{"d_model": 96, "n_kv_head": 4, "norm_place": "pre", "positions": "rope", "rope_fraction": 1.0, "init_std_qkv": 0.0703, "init_std_o": 0.0115, "init_std_up": 0.0703, "init_std_down": 0.00664, "beta1": 0.95, "warmup_steps": 71, "schedule": "cos", "steps": 6336}
Each number is 50 + 15 x the weight over its row's rms, rounded and kept within 0 to 99. Layers, rows and columns count from 0. The size before them is the row's rms in percent of the matrix's.

# layer 4 MLP down, 96x384, rms 0.0458, rows 0-95, columns 320-383
103:46 48 63 29 52 69 62 54 51 60 51 91 61 49 45 53 55 56 52 62 53 47 44 57 48 70 41 64 51 79 38 57 52 69 62 39 42 48 30 41 46 51 51 59 38 39 55 80 55 39 40 26 39 41 45 34 30 63 54 24 40 64 70 06
099:67 47 30 68 34 49 45 49 54 34 41 56 13 54 30 54 34 47 37 34 65 54 25 30 42 35 39 30 52 15 78 55 50 44 50 80 46 45 67 73 36 60 41 34 45 81 81 61 67 39 18 42 46 52 48 20 18 33 46 53 72 43 72 48
094:68 35 41 55 50 57 57 53 52 70 38 16 54 47 45 53 31 54 59 47 71 81 62 54 52 39 76 60 35 86 64 69 45 63 72 56 68 62 30 55 62 42 31 55 37 55 21 52 75 39 62 65 76 64 43 63 43 48 38 52 81 52 43 27
101:41 43 35 59 62 72 56 50 51 71 34 30 30 64 60 41 52 50 39 50 53 33 48 52 42 72 42 57 43 56 30 57 50 54 46 59 30 72 27 19 55 52 55 39 49 49 81 16 64 55 53 60 61 48 58 46 45 45 77 78 44 56 58 33
105:50 36 64 57 45 41 53 55 35 53 73 74 59 49 42 53 60 51 67 43 54 41 52 51 50 65 58 56 56 20 34 68 52 49 43 36 63 47 24 19 92 52 50 75 27 45 72 43 62 69 48 62 33 43 63 53 50 55 67 35 57 45 58 43
096:64 76 67 79 41 28 52 60 51 55 35 11 56 32 51 62 27 46 58 41 54 61 57 76 65 58 35 61 52 30 48 45 45 66 35 56 61 59 33 46 38 51 56 52 34 55 33 54 41 51 46 62 44 60 28 38 56 57 48 43 51 46 49 44
102:42 48 67 67 47 23 56 52 80 55 62 53 41 57 54 53 45 50 82 52 97 60 20 69 59 78 62 48 55 57 81 63 46 29 55 41 55 57 49 70 72 56 45 73 50 65 36 27 44 50 89 56 57 53 49 41 45 43 09 31 67 64 49 55
103:72 69 51 49 56 69 49 53 55 40 40 76 49 44 59 46 21 55 83 58 58 58 47 39 52 55 37 48 58 41 71 53 54 54 60 42 50 18 19 44 57 39 40 70 61 48 37 94 33 47 56 54 62 54 48 51 69 63 58 46 67 76 27 72
105:20 51 56 48 50 82 51 57 37 24 39 77 50 58 43 40 23 46 58 50 40 56 38 59 67 33 44 57 61 46 61 72 51 51 34 44 62 32 57 30 63 67 73 33 33 37 62 57 43 51 39 54 68 51 53 63 46 63 34 63 58 68 70 57
101:43 46 47 28 60 55 49 51 55 85 54 46 81 34 58 50 37 49 48 51 67 35 52 16 54 55 76 62 49 42 53 57 55 45 41 80 56 46 73 59 19 49 50 57 41 51 40 36 52 38 52 74 31 50 53 50 39 50 62 38 46 55 59 54
098:74 34 56 49 56 53 53 63 48 62 69 48 44 54 51 62 67 50 76 59 61 50 51 66 61 57 45 49 50 66 80 50 56 41 56 44 46 19 22 46 36 47 50 69 42 60 52 55 88 51 74 40 56 53 55 69 65 57 77 65 37 39 68 42
106:35 59 40 52 57 29 57 54 51 67 63 44 79 53 56 40 33 53 51 56 76 59 47 69 58 70 22 55 58 69 54 44 48 71 57 46 58 43 40 88 36 47 50 60 49 41 90 49 53 50 43 51 57 43 50 34 52 51 55 61 55 78 53 29
104:46 36 45 65 57 66 46 52 50 73 82 58 70 56 57 48 71 48 67 52 52 72 23 52 53 29 70 38 62 23 72 71 45 77 58 41 41 34 36 43 50 62 51 31 37 38 61 77 53 69 23 42 42 62 55 53 73 18 53 63 37 16 49 50
094:48 56 54 33 49 31 63 56 42 55 43 65 62 55 38 47 49 55 58 46 48 56 40 39 56 50 39 64 55 63 46 40 49 53 73 96 48 48 40 41 96 40 59 36 75 79 53 37 38 51 22 37 64 67 30 27 68 79 75 41 58 10 54 44
097:52 59 32 43 45 41 51 43 22 35 46 43 59 32 35 54 65 52 58 46 52 32 50 45 33 20 43 24 40 63 67 23 43 62 55 17 65 61 70 49 29 47 49 58 47 63 03 24 26 29 58 55 68 63 51 19 37 52 21 46 38 61 40 29
103:60 44 53 61 38 59 41 54 51 50 57 60 71 51 49 43 44 55 58 45 37 27 52 99 72 49 62 42 50 28 26 51 52 69 57 22 43 76 13 63 68 46 62 76 50 67 53 66 40 42 47 47 59 43 64 60 52 34 84 18 27 61 14 51
104:41 34 44 59 54 55 46 55 35 39 51 38 58 55 38 49 56 56 75 56 50 45 37 52 59 71 55 50 53 26 43 63 54 48 49 68 65 66 34 43 98 44 59 67 49 39 73 59 74 58 37 51 45 61 55 45 74 44 59 48 94 79 66 27
096:33 43 48 49 39 70 48 36 54 35 73 49 31 37 54 37 23 43 52 53 45 45 53 41 63 54 59 54 40 55 39 72 53 49 61 38 30 93 63 49 35 48 25 68 22 50 58 44 65 44 66 67 38 66 33 35 31 78 46 31 62 30 62 45
105:55 48 59 69 57 25 38 49 54 43 55 42 67 55 56 45 73 50 26 47 36 51 60 42 55 59 55 46 45 25 51 34 51 57 60 67 71 61 82 52 46 45 49 80 43 61 48 64 62 46 48 48 55 56 39 28 74 28 61 43 31 68 63 46
107:53 31 55 50 53 47 52 54 45 50 71 69 70 39 36 59 26 52 68 60 61 49 38 06 47 40 39 72 51 54 70 48 52 36 38 71 62 63 82 41 64 46 48 73 55 62 25 36 46 56 47 41 43 63 56 57 44 60 28 24 50 71 56 58
104:44 36 44 66 58 70 51 59 35 68 52 39 41 70 38 46 31 48 48 56 40 33 31 20 73 59 20 51 52 36 42 56 50 59 36 54 33 77 52 56 19 51 60 09 45 62 35 36 35 53 36 60 31 50 50 48 22 58 54 57 54 28 73 55
095:17 36 47 48 50 38 46 43 50 34 58 53 57 54 60 47 68 50 24 34 57 84 68 55 52 62 62 35 49 52 36 72 50 48 61 50 28 30 55 31 34 69 47 40 49 52 52 41 50 52 53 55 61 51 36 71 39 44 49 50 16 59 05 27
102:30 63 47 68 38 55 46 41 51 52 61 48 52 39 65 73 31 54 54 47 35 41 50 52 57 66 45 62 51 20 30 31 51 26 38 53 49 82 31 48 61 52 36 36 54 55 53 72 66 51 67 54 45 41 57 34 55 53 60 52 34 15 63 55
102:58 87 68 67 46 62 45 38 41 44 55 35 70 37 45 50 84 48 56 55 49 39 68 45 48 46 63 52 45 45 80 35 42 51 42 59 59 67 27 37 06 50 49 34 58 59 78 52 75 58 42 35 41 60 60 51 72 31 53 54 54 61 50 22
105:54 62 51 67 60 42 44 45 11 47 64 60 39 27 37 43 57 52 69 56 73 63 79 77 53 53 23 53 60 50 66 49 47 40 65 45 49 53 59 31 52 44 57 74 70 42 57 52 37 53 50 61 69 51 50 48 35 46 32 00 47 45 83 41
110:57 52 53 44 50 24 50 44 37 43 36 40 64 26 64 48 53 49 42 52 66 55 70 68 45 65 48 49 47 85 39 46 48 47 47 47 45 48 59 59 47 57 45 43 60 60 56 80 51 64 46 54 32 43 68 48 28 74 65 99 62 82 48 64
101:39 48 40 43 40 43 53 58 59 46 60 44 62 47 59 42 59 54 62 43 68 22 52 40 49 53 68 46 48 64 63 33 51 33 44 43 60 54 49 53 35 59 48 51 53 42 56 56 73 67 43 38 57 53 51 40 30 39 38 69 36 33 34 27
098:47 38 34 26 48 49 50 55 53 48 76 66 49 30 41 40 49 52 53 34 46 56 20 31 57 67 75 52 39 42 47 38 49 49 47 50 43 32 51 46 59 50 45 39 56 49 56 30 67 59 28 31 36 55 36 65 94 63 55 78 75 48 62 41
098:75 33 30 43 50 46 58 54 66 63 52 70 66 66 31 45 48 43 57 40 55 50 64 35 52 54 57 56 50 62 29 69 50 42 46 40 50 45 42 91 54 58 50 47 57 41 41 40 48 62 54 63 24 55 61 61 31 51 59 65 80 59 22 54
096:37 48 37 33 54 68 61 51 47 48 60 00 14 47 57 55 36 44 35 63 52 61 68 53 50 43 72 83 48 66 63 48 57 44 51 45 81 37 64 36 48 42 57 53 57 84 66 16 67 51 58 33 49 51 33 43 35 80 46 16 63 62 44 25
097:60 49 50 61 43 10 50 49 35 44 38 83 39 40 46 44 49 47 44 36 63 47 40 64 43 43 63 59 50 79 88 38 45 34 32 32 46 60 59 25 18 35 62 45 58 92 35 64 36 23 35 45 65 58 50 50 43 53 36 37 54 64 37 77
102:54 29 50 60 61 52 50 51 58 43 56 79 64 64 48 43 62 52 54 58 35 39 52 41 64 28 59 41 57 64 57 50 46 83 79 19 50 95 27 40 51 59 51 47 53 45 62 70 34 38 63 18 55 45 52 51 50 58 67 30 51 56 67 73
099:36 50 50 67 46 42 53 62 49 64 43 82 18 20 50 58 55 48 78 46 27 67 54 60 36 69 36 53 65 94 36 21 46 90 40 55 40 62 32 45 56 64 52 68 55 39 51 91 56 61 68 63 70 48 71 51 82 30 73 65 49 47 69 48
106:55 48 73 47 60 48 49 40 55 60 78 56 21 52 33 55 47 50 81 57 61 45 62 61 56 37 34 46 55 23 36 66 47 52 55 99 40 40 94 67 84 55 71 23 46 74 31 37 14 57 58 53 72 46 48 45 45 73 45 52 66 37 71 33
095:50 79 45 70 43 49 43 38 61 62 43 50 46 24 54 53 77 48 57 48 36 18 35 74 46 74 34 50 55 25 53 60 54 34 38 77 51 60 00 42 19 71 40 65 66 54 59 47 46 47 68 49 49 53 39 28 83 42 22 70 14 49 71 35
107:63 76 58 39 55 57 53 53 49 54 66 66 70 52 35 48 50 45 70 58 55 78 54 34 47 22 56 47 49 77 56 48 53 74 67 30 35 49 45 68 79 48 56 56 70 18 30 55 36 66 52 65 29 45 53 57 56 31 56 47 51 51 41 46
105:66 64 46 64 53 55 64 60 29 73 89 63 74 64 65 48 73 45 51 51 55 36 52 49 64 36 59 50 56 57 52 52 56 60 24 51 42 24 24 83 31 50 62 33 59 41 35 42 63 61 56 47 47 48 62 37 54 54 57 50 57 48 37 39
099:72 41 55 51 33 55 49 50 47 60 36 76 35 34 29 65 50 52 79 50 55 61 32 30 46 57 59 58 49 59 75 67 54 72 70 57 30 54 36 66 18 58 44 43 64 45 48 65 44 51 63 58 45 48 53 55 59 48 89 49 91 28 32 43
095:00 58 72 80 54 31 65 38 30 77 40 65 67 42 41 37 36 43 17 41 60 26 54 30 40 66 34 50 48 72 49 60 48 73 49 47 41 74 61 33 50 59 50 42 39 49 46 77 56 68 31 57 40 33 66 45 42 72 50 66 40 54 54 58
099:29 57 41 57 58 10 45 55 62 65 39 48 60 20 41 51 38 50 54 49 54 80 55 29 59 70 34 78 49 78 55 59 54 45 24 73 66 31 41 53 82 44 59 61 47 54 42 30 51 28 22 57 36 47 65 25 43 51 46 24 61 46 46 64
104:70 54 47 51 48 29 57 53 41 59 59 54 24 07 44 60 72 55 57 58 56 53 52 92 59 51 59 50 39 42 45 47 50 49 52 46 42 39 64 35 77 39 70 71 45 58 77 65 44 53 47 21 53 61 45 51 66 76 36 32 45 90 90 58
099:52 62 42 32 53 00 53 47 73 53 43 50 72 94 54 52 55 53 62 56 45 42 63 40 57 53 72 45 46 55 58 56 41 37 57 70 47 31 19 59 99 50 52 45 50 61 52 25 15 42 72 54 58 58 50 57 58 63 56 31 72 70 61 38
092:38 33 67 01 55 39 49 48 64 37 52 16 31 80 52 49 56 47 54 59 27 70 52 37 65 34 60 52 49 50 45 36 49 42 57 42 42 50 57 44 56 51 65 59 42 41 40 55 31 34 49 42 57 43 70 32 68 39 24 43 46 87 76 56
098:64 45 28 80 29 77 50 46 35 86 30 18 61 60 50 46 45 42 23 49 32 59 69 42 48 44 54 53 38 54 27 43 47 40 53 35 57 51 53 55 65 35 34 70 42 30 44 72 18 59 56 57 63 48 32 49 56 51 26 63 59 41 51 37
103:47 49 50 23 46 38 48 52 45 60 43 38 15 49 80 69 56 55 44 50 41 44 34 19 52 07 51 52 45 11 39 35 60 51 47 63 58 34 47 49 54 59 46 63 53 46 44 56 46 30 51 55 33 41 45 42 48 57 56 52 40 00 57 36
103:55 50 31 47 60 42 48 51 75 32 75 22 38 48 60 45 48 50 51 52 48 67 67 77 55 36 59 53 53 17 32 58 54 40 55 37 51 62 57 53 49 34 38 15 49 37 42 27 25 44 53 85 59 50 44 48 40 70 24 05 43 42 44 34
100:40 34 38 13 69 88 45 65 79 36 55 52 45 65 32 56 52 50 51 64 69 47 45 32 47 79 49 37 38 46 52 37 49 51 47 56 57 34 62 46 47 58 65 55 47 46 37 36 64 75 70 43 49 60 68 59 38 57 45 82 59 68 66 52
098:36 23 65 20 40 40 42 41 53 56 49 33 36 93 15 46 44 54 46 52 59 54 48 82 62 63 51 66 57 50 27 55 43 48 43 39 58 39 46 71 29 51 66 26 59 58 60 37 41 63 28 66 52 49 53 50 51 77 45 30 96 37 61 64
099:48 49 48 17 45 33 39 49 46 62 45 46 39 55 57 42 61 51 38 45 66 68 74 58 56 45 43 44 55 46 37 42 48 17 51 18 60 03 55 21 77 38 59 65 32 42 21 16 68 74 16 58 30 44 48 39 20 45 57 29 74 52 58 49
109:37 44 56 68 63 35 58 62 31 41 66 41 56 45 74 41 55 51 62 53 61 30 43 32 64 48 31 46 44 77 38 45 53 80 39 57 55 68 31 72 42 54 50 41 34 56 56 63 36 52 62 52 47 48 64 52 56 54 52 78 76 32 49 69
095:40 52 48 59 31 50 50 46 68 56 66 60 57 26 71 56 70 47 46 48 60 45 40 68 47 33 26 51 59 67 36 56 48 66 53 45 60 36 19 23 38 55 51 53 51 48 41 48 42 19 60 40 90 55 59 60 50 29 41 45 73 80 40 59
093:34 27 27 80 52 42 46 54 43 53 48 65 68 42 44 54 39 42 59 48 70 58 43 57 60 33 35 55 58 62 63 77 50 49 50 41 47 23 63 26 13 41 41 37 62 29 65 47 00 42 27 42 59 48 38 34 42 48 53 66 29 36 51 43
096:48 62 41 55 55 28 48 47 25 53 64 57 61 56 58 69 39 50 42 54 45 33 30 61 42 20 22 56 43 58 89 47 43 46 41 27 57 57 43 28 34 50 39 42 41 47 34 39 45 28 24 37 54 49 42 34 62 30 58 61 71 49 39 36
089:61 43 51 67 47 58 47 53 67 30 58 57 35 40 50 45 65 58 31 60 36 24 37 54 65 55 25 39 42 35 52 72 49 70 48 40 70 65 40 77 56 60 52 61 55 65 06 39 58 64 58 18 53 58 84 71 35 56 72 61 25 63 35 59
098:19 72 53 43 50 43 51 65 52 50 43 29 42 44 47 62 48 52 63 56 41 55 34 66 47 51 46 41 56 36 68 39 45 99 53 74 49 69 70 51 70 42 56 46 42 49 53 44 39 41 76 54 30 31 64 59 68 39 57 37 64 63 50 50
106:77 51 57 43 32 64 53 64 35 62 73 36 10 49 59 40 46 53 19 47 63 45 39 44 63 56 45 92 43 47 68 54 48 29 47 49 46 37 49 61 82 49 50 58 48 34 74 40 00 49 64 53 29 54 53 40 39 46 46 74 90 64 40 17
098:64 60 67 15 36 70 45 52 57 52 74 10 67 56 61 40 39 52 68 43 30 40 31 52 55 63 41 18 38 40 51 51 43 53 51 55 54 29 79 10 51 53 40 76 59 67 67 81 57 40 29 84 50 44 51 51 53 54 56 47 69 38 37 31
100:32 68 63 77 55 58 56 35 46 50 52 44 84 16 71 53 40 52 44 58 51 39 33 27 38 55 57 33 59 58 33 36 50 65 51 35 62 38 23 60 21 52 60 58 53 34 62 13 62 50 34 37 27 43 53 77 45 61 30 56 65 64 61 49
102:75 55 47 60 66 61 57 51 60 22 65 64 46 46 78 52 66 47 67 54 47 76 61 51 48 75 35 55 59 53 58 41 48 26 67 71 64 43 61 49 99 72 48 71 87 70 64 56 85 68 33 54 31 54 66 52 50 61 65 54 65 68 64 19
100:30 63 56 48 56 75 52 50 23 41 44 59 60 11 46 47 42 46 54 50 64 51 77 60 51 54 48 60 40 52 42 45 50 60 53 59 58 31 34 55 86 45 56 50 55 53 78 34 44 50 47 66 41 64 47 82 48 52 52 67 41 48 61 78
095:71 64 43 41 28 46 59 62 47 07 48 36 35 83 34 52 39 52 55 49 35 47 40 17 57 72 37 29 55 45 44 53 52 65 49 40 63 63 36 54 68 50 40 48 63 47 39 67 43 30 54 41 54 63 67 37 73 36 73 64 59 42 81 63
098:58 47 47 50 28 66 50 50 47 24 40 51 49 63 36 58 60 52 49 42 45 25 73 16 53 25 45 49 57 70 99 39 55 28 73 43 24 63 42 69 53 45 42 39 43 66 71 40 66 57 58 65 34 54 50 57 46 43 55 50 35 23 81 62
101:25 48 48 66 49 35 48 54 51 65 56 17 25 43 59 44 45 51 34 47 39 72 69 59 42 49 50 50 39 58 62 65 47 60 78 31 41 60 36 55 52 57 40 66 33 59 34 27 57 63 23 33 66 52 62 74 78 27 13 64 68 31 36 53
093:68 58 47 41 49 56 56 49 89 36 66 47 37 35 38 46 70 56 73 54 31 26 51 56 31 15 44 50 47 92 65 50 57 49 79 84 66 19 38 55 82 52 65 45 38 86 25 62 60 61 47 58 31 50 56 50 55 40 64 60 25 25 12 33
094:69 39 52 37 50 60 45 55 39 45 67 64 37 23 52 52 48 41 42 50 41 51 28 54 56 32 59 45 55 36 31 33 42 57 52 45 42 32 41 58 43 47 49 49 62 35 19 60 47 47 21 58 56 42 66 72 56 48 43 88 59 64 59 43
097:35 27 47 11 62 62 56 46 15 50 68 49 33 16 60 50 75 43 54 50 45 42 45 46 62 29 35 60 54 16 38 37 47 57 70 45 48 68 37 38 56 48 57 81 48 47 61 53 61 53 48 57 49 31 46 47 59 73 59 28 33 55 34 61
105:59 50 42 50 71 64 44 59 60 37 48 74 69 29 51 49 54 51 62 51 52 36 20 78 59 52 55 66 55 71 58 39 45 57 62 82 34 45 40 49 53 61 49 54 51 49 71 57 53 60 69 65 51 40 50 56 30 59 28 49 56 62 63 66
099:66 35 48 49 39 50 42 37 55 69 49 39 50 41 60 38 66 55 58 55 30 56 50 39 53 30 38 25 44 66 69 35 40 25 33 27 47 58 67 70 52 47 42 31 39 52 72 72 65 57 31 43 58 43 44 48 64 53 50 52 34 28 55 59
094:61 60 30 41 43 26 46 48 42 60 38 09 40 43 53 31 63 51 83 53 28 33 58 58 47 57 37 52 59 12 53 70 45 51 59 34 26 42 53 54 29 43 44 61 38 54 30 40 59 50 51 68 84 65 24 28 37 63 30 22 65 25 38 48
097:52 59 63 63 58 74 42 74 35 40 60 37 39 28 72 43 65 53 74 65 45 81 34 62 68 34 41 55 60 69 62 52 49 55 52 65 60 26 52 28 65 62 54 50 50 63 25 66 66 45 13 43 45 48 48 62 63 52 60 88 57 67 43 81
096:20 45 55 36 66 67 53 57 21 65 23 83 63 50 70 67 50 48 59 54 52 43 58 45 66 66 51 60 62 50 39 61 42 71 63 85 57 57 46 23 43 51 54 42 44 65 50 55 35 82 44 80 16 47 56 63 61 31 42 68 50 57 53 55
096:52 56 47 45 81 40 47 40 66 51 65 49 39 64 46 47 31 46 47 47 44 48 67 20 45 57 58 39 49 38 58 68 43 40 30 18 48 51 40 50 39 67 58 48 52 52 71 34 50 38 80 60 31 41 46 52 19 78 33 52 19 74 33 46
099:39 50 31 38 57 58 51 54 49 45 28 74 71 60 61 42 52 46 42 48 31 49 72 61 53 61 74 44 41 47 52 46 46 36 44 70 58 41 40 27 49 39 45 36 42 52 37 52 47 44 45 55 63 48 49 56 78 56 82 40 37 39 37 81
103:54 51 72 69 36 38 45 46 62 66 43 52 47 25 72 47 60 42 47 55 31 41 74 09 46 55 46 47 38 41 88 49 47 68 59 46 37 24 34 40 17 55 55 43 48 58 38 39 57 35 67 60 45 61 37 52 26 19 46 47 58 63 63 44
096:87 51 38 51 41 63 50 50 65 58 77 68 47 55 48 54 65 48 59 35 31 69 60 35 53 63 47 53 41 54 41 66 40 43 49 56 52 64 57 29 45 35 53 65 61 63 73 64 71 41 19 61 52 53 51 52 48 55 26 45 82 71 62 19
089:55 51 46 29 36 65 47 44 73 35 41 47 85 31 32 42 41 55 34 58 67 48 53 52 62 43 48 47 51 64 58 53 60 46 44 47 36 63 40 49 48 46 61 39 52 47 13 41 48 44 70 36 20 35 56 49 45 51 71 49 46 35 53 39
099:54 52 64 80 69 52 54 49 63 53 56 45 70 36 39 54 10 56 53 41 67 47 35 61 46 63 64 50 61 39 51 48 48 50 51 51 63 30 38 74 64 40 60 84 43 39 59 60 54 50 63 51 52 52 45 48 59 69 43 17 61 49 36 45
100:54 62 37 44 49 60 48 44 53 49 48 30 89 75 50 37 79 51 62 51 51 35 40 62 58 66 35 52 64 71 50 58 46 63 49 63 43 56 64 47 64 59 46 90 44 72 50 59 54 35 40 36 71 63 48 41 63 57 29 65 39 30 77 36
098:56 17 26 21 47 71 48 45 57 52 61 40 53 52 50 44 24 51 49 36 41 33 47 61 43 14 75 50 42 38 46 43 49 42 80 58 53 28 43 59 27 45 38 51 28 25 59 38 30 65 34 30 30 40 54 62 59 76 57 27 16 52 49 04
100:67 57 47 51 23 58 52 45 45 34 34 17 45 35 45 55 70 41 47 41 41 38 99 52 40 79 67 41 40 74 48 64 45 52 54 56 43 73 50 47 26 37 51 48 66 29 60 41 34 39 29 51 43 45 56 44 35 18 51 45 56 41 78 23
091:68 49 35 53 54 26 49 63 75 56 33 38 70 88 38 52 66 47 58 46 35 53 64 34 53 45 42 77 56 51 60 48 45 74 53 61 44 23 47 37 53 40 54 52 50 70 42 72 42 61 67 63 64 47 45 29 59 55 82 38 60 68 55 53
100:36 66 48 55 41 70 52 49 31 45 56 16 37 49 62 38 48 52 28 55 48 62 32 82 44 46 77 43 67 37 79 76 52 59 38 57 46 26 59 53 49 47 52 17 28 53 59 40 70 55 40 34 41 43 55 58 59 47 00 41 33 46 67 43
101:71 56 22 54 54 51 44 45 46 70 58 59 65 54 40 37 65 48 50 71 43 39 43 51 59 35 51 47 55 11 58 38 48 60 68 79 70 26 24 56 37 64 33 13 17 51 55 60 60 39 75 45 75 49 60 43 47 54 32 62 52 46 50 41
103:57 58 51 56 50 34 48 61 56 44 78 55 49 35 74 63 55 57 66 54 61 66 40 50 57 52 56 60 46 74 66 38 48 25 44 50 38 54 45 74 58 48 45 25 73 61 37 58 99 37 77 69 73 68 69 58 78 45 34 78 40 31 65 10
100:58 64 51 45 46 55 48 51 44 58 29 20 63 58 61 44 41 55 37 32 10 56 72 08 58 71 31 53 49 60 54 49 54 55 35 31 52 50 33 71 38 57 59 41 57 53 40 58 68 65 37 61 51 45 58 36 58 55 38 78 70 79 36 31
105:68 44 52 64 42 62 54 51 56 50 42 35 70 44 24 51 17 50 40 46 48 58 49 34 45 69 68 42 54 40 62 23 44 37 38 28 41 65 51 60 11 52 54 51 52 45 64 48 36 44 44 45 11 49 46 73 62 51 60 73 30 63 47 62
102:74 33 37 68 67 34 43 53 51 40 46 63 59 60 40 48 35 53 43 60 51 43 50 23 63 81 60 41 52 37 51 34 52 53 53 65 47 66 71 41 55 55 31 56 43 10 39 44 77 23 35 51 65 56 62 41 72 38 27 27 55 52 42 50
101:48 70 41 70 40 72 53 54 34 63 49 36 38 47 59 46 60 49 65 64 45 53 49 59 41 57 50 62 49 51 73 69 56 56 54 35 43 56 81 65 44 44 71 55 33 43 52 33 59 42 43 46 76 44 56 38 66 59 75 72 45 59 35 60
100:67 30 64 18 35 49 51 43 51 41 67 34 03 54 54 56 56 51 35 56 66 39 58 67 42 57 55 61 51 42 16 67 44 52 44 48 57 64 63 32 52 48 52 42 57 34 39 16 51 43 83 57 53 51 46 82 53 29 70 38 23 71 37 19
105:44 54 60 40 54 43 60 50 72 68 52 68 55 41 53 37 26 48 44 52 54 35 84 65 51 64 32 66 45 46 52 61 52 49 46 48 50 55 82 82 61 46 36 65 44 51 27 71 68 67 27 52 45 50 59 61 24 53 42 69 43 82 61 61
108:64 49 57 46 47 52 50 40 47 40 33 50 63 69 36 56 32 52 49 50 33 46 10 38 33 55 43 31 57 40 64 52 49 57 38 35 67 48 67 55 13 41 47 53 50 34 57 27 47 42 56 53 61 47 61 38 55 42 47 52 44 51 36 41
104:33 63 53 43 33 34 56 41 75 69 28 40 36 42 48 48 41 47 35 59 41 44 65 20 48 78 45 50 46 70 41 52 54 55 62 53 29 44 65 94 23 38 37 63 56 50 51 52 32 34 56 40 34 46 38 58 92 57 23 35 52 88 45 54
096:55 19 34 39 43 61 56 51 49 40 62 48 57 18 60 54 51 51 63 50 60 56 72 70 69 52 37 50 46 60 61 37 56 26 47 49 49 49 63 39 60 48 47 56 63 36 15 76 86 61 56 57 64 53 40 29 47 47 40 12 78 38 33 35
107:74 57 44 53 44 82 42 52 45 33 39 59 38 48 43 40 59 51 35 44 50 47 49 18 59 28 65 39 40 66 79 31 43 39 60 15 30 66 36 51 52 43 34 37 34 47 52 39 50 45 45 57 57 50 52 25 69 46 37 62 57 27 43 66
100:64 75 42 43 47 50 33 50 70 25 56 53 57 31 52 57 49 52 34 51 45 34 79 46 41 35 60 38 53 35 43 57 60 89 45 43 59 22 39 56 59 56 46 71 80 50 17 56 50 53 44 18 56 55 50 24 50 42 48 56 68 56 45 29
098:45 28 61 57 63 57 57 36 61 46 50 48 44 45 57 45 65 48 41 52 17 60 60 32 57 45 70 60 48 61 71 65 55 54 35 33 57 57 46 30 30 41 57 56 66 62 64 40 16 37 58 61 18 48 33 40 19 62 54 29 44 55 60 27